Each number is 128 + 24 x the weight over its row's rms, rounded and kept within 0 to 255. Layers, rows and columns count from 0. Numbers have three digits each. The size before them is the row's rms in percent of the matrix's.

# up: layer 4 MLP up, 1600x320, rms 0.102, rows 1305-1342, columns 160-239
# down: layer 4 MLP down (transposed), 1600x320, rms 0.0992, rows 1305-1342, columns 160-239
up1305 101:107147139114166114143154132116104127132138176133105146165116115106160101149130130126118172112117104138147126150112094129138147130122071115106100101120130146109106175085130114136165112062143141133134176116143137125120111101158120123118142132
down1305 105:098132130143074153098109129113111127114131112128141155152177167137136119159145130117103140130137128127127132119140146136132129124099161103101164147152140196138139096140159121141084139146183100083148086120129125112151170159123122151143123142
up1306 100:124121111150138178086147150127125132123137127120151109098096150116124114160112127137128132125184169135130137125117143144074138108137172152138115111145118136122103102118164135126136117106137154107070110120134150082122131148120149137114087126
down1306 101:124106105126130118142117134131142120121109170154139172130119118105157144086163156160137144114141114147147111177094129122135178133135150170124115098127123095124150143095168175125155122116134131116115088156105163135156120156133041084166119088
up1307 091:081064123119119105144111097122159132122093133131111131126126142125148129140077104126165122157141175141134110145123087131133097124129148078130115133121146175123114093152139134100171128124145111098138154129148085126104184094118106163129109140
down1307 092:131176065124148112145138104165133133172112160119126125135137116149167101123090147117113147099084148145133144161165117116146166102152123127111123132146136165141104125113166143151093156139133140117126087156102118162119126108090144115093080147
up1308 103:102153135135115096160131133121132139123140147115131165111098136183127157087145140165153109108108117137117104075195130131148130099113110075157135123127146141116111137128130164128142137090133143093133156140116125139114118141123117105096123119
down1308 102:134090127122128112098156091114102108154153090110115142141112123099130080133150147143191134164104104144111106142175125113135112133112133176118133134118132147158148086102103142145121135138155158157125117122156137126116137156116119083103129131
up1309 100:166164107164145130129157117147095107151120144162164138142109119139123106166133150104155073149166178137151154097133090112155171093136128130107101173127136138189126123171142146126091112194131137159106137148135152128146100149139138082107082107
down1309 107:099139142130083137101125130169130102127159088110098115113148136133126145138126145149110135116116165134109125093106136167153169133153127130139132140130136140169107134138123101093158134098090149109147118132157085138148130170127130141096129118
up1310 094:102142105136085114102106103162138118054155166160125160140098133141136131117091151078080110155141162133189134107121125099101142064134128153126119128146159121117131171125115130152142137133106133095115113127142138124142155133143147121121143076
down1310 102:101113159119108141117136140099145137105170138084134131108111132101113126104153089147119094180138135102103159158095126128174141144163148146106115107133094156108126061159109137140121105136166148157107157124094088169124141146102139118122181109
up1311 094:131118125134145101098169102110127120120124131121116117122136108129100147117170108123135145148123137125128155086162172093126125098147075142181092161125140133138140105083095103129095125107134116121133131109102132106123110123170111138131142164
down1311 091:132119150120127140148084159122175124131144132135137141122141122140110095147115157061127108105154166102137126106116113167133141145150169158116152101147149130140103120161169136134153135103101071125113146138152128150122123110122115105153134122
up1312 095:134149153122160083148133127115086150129147143129141143136148140129098107110149093095145108105128169125135170089149153138133157136120130111143152110107106149144126093076151085110122133096126151132092111121121128146144143096126147076144089156
down1312 086:144154154123102141108120147136134112127143119106098113109112128155098093138141145122133159140117145072142147187110133112118154136132130127125143150178124144150150133129101136139141114135198153138154107169067118084135142073105124142088146155
up1313 092:134109083147127084140122124146134125131145135110137112113116130155138139138135127135141119070109096156112123110161073110116097177141130145151124116089114099118109117147132140169119129139157078137142108118124158109147106133117144120094124107
down1313 097:161143104121125176128125125129101094150113140142112128122159144126058097084156130125175177148098150132166127139115150159102124120113102162125131105152152123110131133084110128162122133104103116124128130169116120132118112136109124172160147150
up1314 101:066139147140116112093104099132110054120103104115165102137149112115074167133098099133161057137083122118128130137083127135128143150122145102089092118130123108085151136156124129137095144122161130097091098128134101090090093117097147150117107154
down1314 101:115136120124127113122150140122141137135134153140140122143097081146119110102141163134122110144105169128133134194148129144083078124128090122144125169146099101098121101090115114128098144127144086137100074093121155154157129135115121127146135137
up1315 104:152095155159127152124115059104131174143143161087102108150140097100100121115141111110140171105163145098160147138082146121089154107146075132076143127076106092104121116135134092180121107108124148140141148110135104133108119149136187127118178128
down1315 100:066134134103104164128130105175126140123120117107165173099157121140136120137147124075088112153160100150080142107158133135176155091117132137172133151155088133079120106183154139123135118145154185140148148164085154118137115107096114140135145128
up1316 104:072116143144176169163155151077094116100178147110109100118126118130122078112141121119123108162147172134141149116107154141113133085094109120136164129128083141186122092105155136140131117160134126125147149107130128152129160117170136113113113056
down1316 098:132119091137131136196129151116105097144130150133143096205123159127116103127086118130151132137095166104145146093117097144137137142148118142114134120124108092118107114117109090113082132152146191139140150125159150161167128129124165103128114089
up1317 095:157132129152123137119115113137146152116129120126123144127088133136101128148184143096127107136127178121144103119136103104139127129167123132151120143134188173125101147092126148088125134146152135129157116135148106101142133176132157127122137151
down1317 089:097078121132128110125133086114144134091089100142104134144156130111166146140157112098146093096141110159109137099119132156152110097126159117116149140090106106100148130120135104159107122112152141133088138146115095131155108125108126154165127127
up1318 095:136144092139097114161092120128094136125124092153114109135113105098157100128101095115145131142131110120149124155155111155154123139114177125127140155148149133138146130137164095120173119171109133141121153131111107118160173134116139168136166149
down1318 100:156120128112107110119117155152137183090136119107154120143111098094127146088103153133169171086083121141110108098146095139086168110118144108158121110126148136074162168162120133153071155140151139112121088126118147152113103126131134120087117144
up1319 100:130137106154105126138148138133136132155106105125163123112147135169139104127095123156127130128133088133144157144167087123150085143133073123110120139095091121121155117143152100136155151134113161145109130144136158129117136113072125105148118153
down1319 098:130135102124085130116112161108140115098147131132131151167148115139138093100134115152131133125153137145154164118078160139116129097121136144137141084162114103117189123116126129142133118080116143116116155089133125128122159142122150148073157120
up1320 092:098127115140124097140131144127093141140104114128124137111157124134128197140162161132127136102128100114166154147103146165130131148101139138154179143124167091117108161123153133100134145137130173114146142116133136118102089116130121141127185116
down1320 094:126177097136095143137151160134174136120112186169147112162130107147126111123100116105174143158096115125154126117137067148159120135120140100135100120130157122142127089119108106085087145115113104160172149125138103122159162134105112124116134110
up1321 101:129147151136126119130113160155133106147134105154152128119164117099155158109099128121143121153156141148153142146134120123110129134154147074172165107102090142136129153114126142150176105136104087122141134161131113116156114197161116127089136123
down1321 087:133158123124148110141126120095108102108149134117105110155117168151095127157122104123157094092132115152101070148159150112140128098130120175095109114108149120130134114171134113134102077140155187121083137135111170140095142112098123133149105110
up1322 101:129109104125106141144156087152159131098135110143150185130082121151128159115127090120095129067142133122159106093144123106140141162137106100131134160145062145195125087150107133135108131111125163132136143118076108112119115122160145119125130111
down1322 096:154088134135200166152154153132152141094129130134122140114112142086116129138114116102086118112100151149107150154194164139117158140126157139130099105130126118128113119133095156140134125130119109134121137121146129124106157119136135131135171134
up1323 091:135137112130110121127132131084119137120172135125142073112128137115165142149105116067094104097155145151099128168082121114148108145129134149137134172145093145166128130114125137140152117145137124137139100144114111125119103118122098093098174135
down1323 098:143102120136125120144119172137132083110089156113155179118159150175093127135113114151110118139121144134094103146126124151156100110105153089088066119073125118107096116148136108147149126123121099123119151178101104132150122157074161127116145128
up1324 105:120133120121139136132177097141164137120139132152104172137122125126129101095137141117105122165190146139139108095163099170118083075145097159120104146106138121146166094131128111136115114121109109147135180128133132142138093135137150102147135161
down1324 106:182147156097124100116167191144117144126131139131140123154155061126125131089084122137136140121165146135124169134125149149134129128147152131177125133095157170130121122121126088128169115143116090139094125134148133154128147153113124151132118172
up1325 101:082148131100125128123162114110127129140134098154130160156102167115096147152135079082100106141100170135129114135113144110104169123162141122109127124121141161132102101153125154151127138137101103146170119107145106184128157148087180165101150138
down1325 098:125135156112120131141121111138109071114167144143096141123078131135107124121108124125155123173151087136126163112164131159126099099139120141122132097113181132158122167123137119085117102105155117112078118096148127114170137139140079119079137122
up1326 091:111098122144136103139121142169127114125074105090118110132128112106145092142113112115129110140144094151100148119118141127093108124109111142116141155071123133103154134104143105086110116158126136135165096096170137125107109080123114108132111108
down1326 101:113108171148144118155126138136127113158088117156136135132138111150119178091138151144184148135135123170117179118122142154155151085153136102135154102172150112151133131115177161132120138157151130135141077118142145118123141116101139094085129148
up1327 089:126163086144168161153085133153118147131118127123123125161121171124138127139122117171166150121140110092140142141121059080177107139141143124150140083126138128144149090102095155133099124097142139114165114119152143124119157089152142139127122153
down1327 105:116123140138127142109089147118080116168131115076120139109124114157130145107148077156123142130123120110107094176136139094139108145127131122125112116081051149103169137151115165114142145133095100174116103106090150152126112150115122127112154131
up1328 105:124143155168113130159113128110152125150135130079133161102118100125152130159123121143098165127107116127150080118123171098137127121126101141129125164139090083118076094180117122161191168166137104162078166141107138089111152131137112126117124176
down1328 106:077143091127128148147093121095116121140114096140126164130113123127137111154130096106134145159103128133123151118137128128160118074124129132134179106131120140179107111120106100131147139132175142098192142118136110140182110110121126132117116112
up1329 101:151110124164135117151099093129132135153106107107151164079128114126119115114124078122155137133112158117091115102192134143107126121155141154108113154142124132117130129160157132131121136135162165145144137133151141113166077134131108122064111146
down1329 100:124113135110129102074108096135105166142079073156128128137120141060154151103131128108135150173175113173125123126122140108143108087161158137097060125162129156134131133122133123159099110128126121132129106128133143126127138116138099136149133098
up1330 096:157160151151160104100102134124112106113113148122157136149147121147127147157115114122156133081168122128142154127124148123137133130132119127153147150143095156133098118099127126121130133159113135099119136118124106104116086076088157126125123149
down1330 102:108169158165113122124090138137081213158119129162127131169143108080101104073099147081150091160107087172105132140121089158164180124113137155155110108132102123133111131124111127089102158137098115115130115132118117097118115119126136125148121141
up1331 097:112155125145107170106151131146107129155097133100139133111141100131134132152130122111128159148126140130159139118150136156104114136134088154088133136161163171167100114159091167132101114177142126072100095171180137111115102101139123098130115150
down1331 099:141107092135127082136161113163089148110119138156151124124143137153139136089119120119159132134129130127125120144170146127088114135154124075153084135118083085099116147131146130130193144122119134101157137116136076132165103163138141123134101125
up1332 103:141046133125161130114121144173134112152132133087077085113156097108155122128128132157126122183133094097099164100130165159104127161146128116134123163129184135139143146134128156133162184131143128126081122074083135132132137086129167124104122094
down1332 099:096146183126114146112114112119126146128097118135137150131142118125116127180165138098183127121115095132139149183100113104096141129114141141122122135076127137105112169149115085111146103103125153117156132135129100118139150174142139104138140139
up1333 098:164192128112149117127080127126109124160137106140123104136127134119120148115158130143132091150132133124088158120127151115151134148116111160115115155114112084143155117106137163079173124102143132139112119112108111093147151142090147139141113124
down1333 087:118113128147153112152153144133149100112163121085115129124149088130136107140143125139108152130145141129154110082120095121123126114166139139150141126108142198143107123150098108169080152100121152109150119126093128146105128106171122081128143084
up1334 099:135145108144121150093157087100100138173134152115129151087077143119166111087125113145159137160118078147124138155129183129165168130133120122172118093068125121140124108120115108125164135101114125144084108093146112124121148159118144154128122084
down1334 096:128116146159155151128141186137125127160133171140118118145122141129086122130117106143081139140139138090143152146122131155110112153182102126084140126140153160136145100125127123096108096106139122106138158131119104116124149134151088121124158108
up1335 100:126165136145105117152124120098156097126152146119128170133116163206150108152138149136119111135131088126136109108151170125141148116155181124117147064133123152131109128137151119129122157159176086103131116155146076143141163121136203126119139135
down1335 097:157092111097126156130100133116112126145130122163092079133130137126127155151093130094078120109126145140075127152164124136110095133101130141137164157113150125108092151170130147093128158081105127152092148109132149158138120118155141157120183113
up1336 101:113113157121147108100157129181137102088088114133130123078085191180155176124115158140133149130158141123139091150129111127095099168148153120120178137114132161099105109135119154146106109147147147132154119142160117110115122115109109101126159108
down1336 111:089098135103110142162106147132104095111132110125139134145154157086103148128199135134116170142152109128131136131096141138126141149088135124119099101120124137125156120129146118168103128143152067093122118113128132092131130131134123130108126175
up1337 116:143134130119144138121107133105131146143131122159158164145128100176108134133095131150089132153092102153140142109097075055187140122096157097161129122109135160093172123131172110141115144095083126121134104121127142077130113145136123090111124130
down1337 121:127125124148142143165137128154144140131103136127125101154119113133140143164178099120140150123112132088158146143055143161120138112153089128109119112114105107117147115096153139122116125122121143114094176130132140122139119138098107165164133126
up1338 111:163170131136120141141139122150148102125089098158143137123107106127125102106104141129166089107135118126111148085140102130106124103113117120083123112140134174144113112065127088115123160107133160113165100190094171117102150135095091103081083134
down1338 105:125112138131154139110098153127139167140168122103115132120102120099134128175148125103114197111139126126115135101137172095131105166151148156140133141142092121119143134150133140129138137160127118119146135105147097091125100158171148100147130141
up1339 107:094103129159133105114132178114088135084146145162132147102153131154073121148184140142146122168128101131121141145113109096175110136087157114115123150120104101151135152122141131158119123107079111097125123141105145128109088113090154123142163125
down1339 101:110120151118088124143143103127121131183135115160141148158142106122129170147134139085137091137158143160161101126172095154139140085098132112086145134115104103126090113088119106162147188142131119138112132124087125134125145133124152119071117148
up1340 101:149133169145136120129162103129108088127168121123101133160109132154151138118132156106130131135123157131143159087169118107127149133119155135127160159097183084143110151161108136156129131136094125126133094181135150115117147114082125094115124102
down1340 110:181142126151094146131118117157133153116148096115114156131163133129159141086074141121160097107120106137099165142142145086134112167105121101117135142123077108168170111125169126189101094129081097158098100121118109125112110073169145124115089151
up1341 097:139146159132142139106129123167082114111128148125126112120121115112143150155185086084116132083111117176125123151133168105120088164128126151149108119160100141166150127099143127148127103090142153104132163089129113151115119111106141109107108062
down1341 099:135160098128123158088179135191126097123122170113135127097123115147156080133135149112089125123085112185131123098163152123160116132134184132155128084137160102176095155109115133175133106136096168131111140148159142085151085135131141142139151132
up1342 110:157117159090129148139092100101103178131139109105096097109136086119132098120141103137188108134102121136109153147125123128135143123118098145118099125180124106108105111133109123161132123151117121117116121121100126131115115144135147127100109097
down1342 109:119125134111137109134110133124104137096098121179132108140164109128108118137098123120167155104144162102130145136119100154134134106141141127132147183129172084107131151129123174177111110114114143111128130116143100095170137176130108156140124125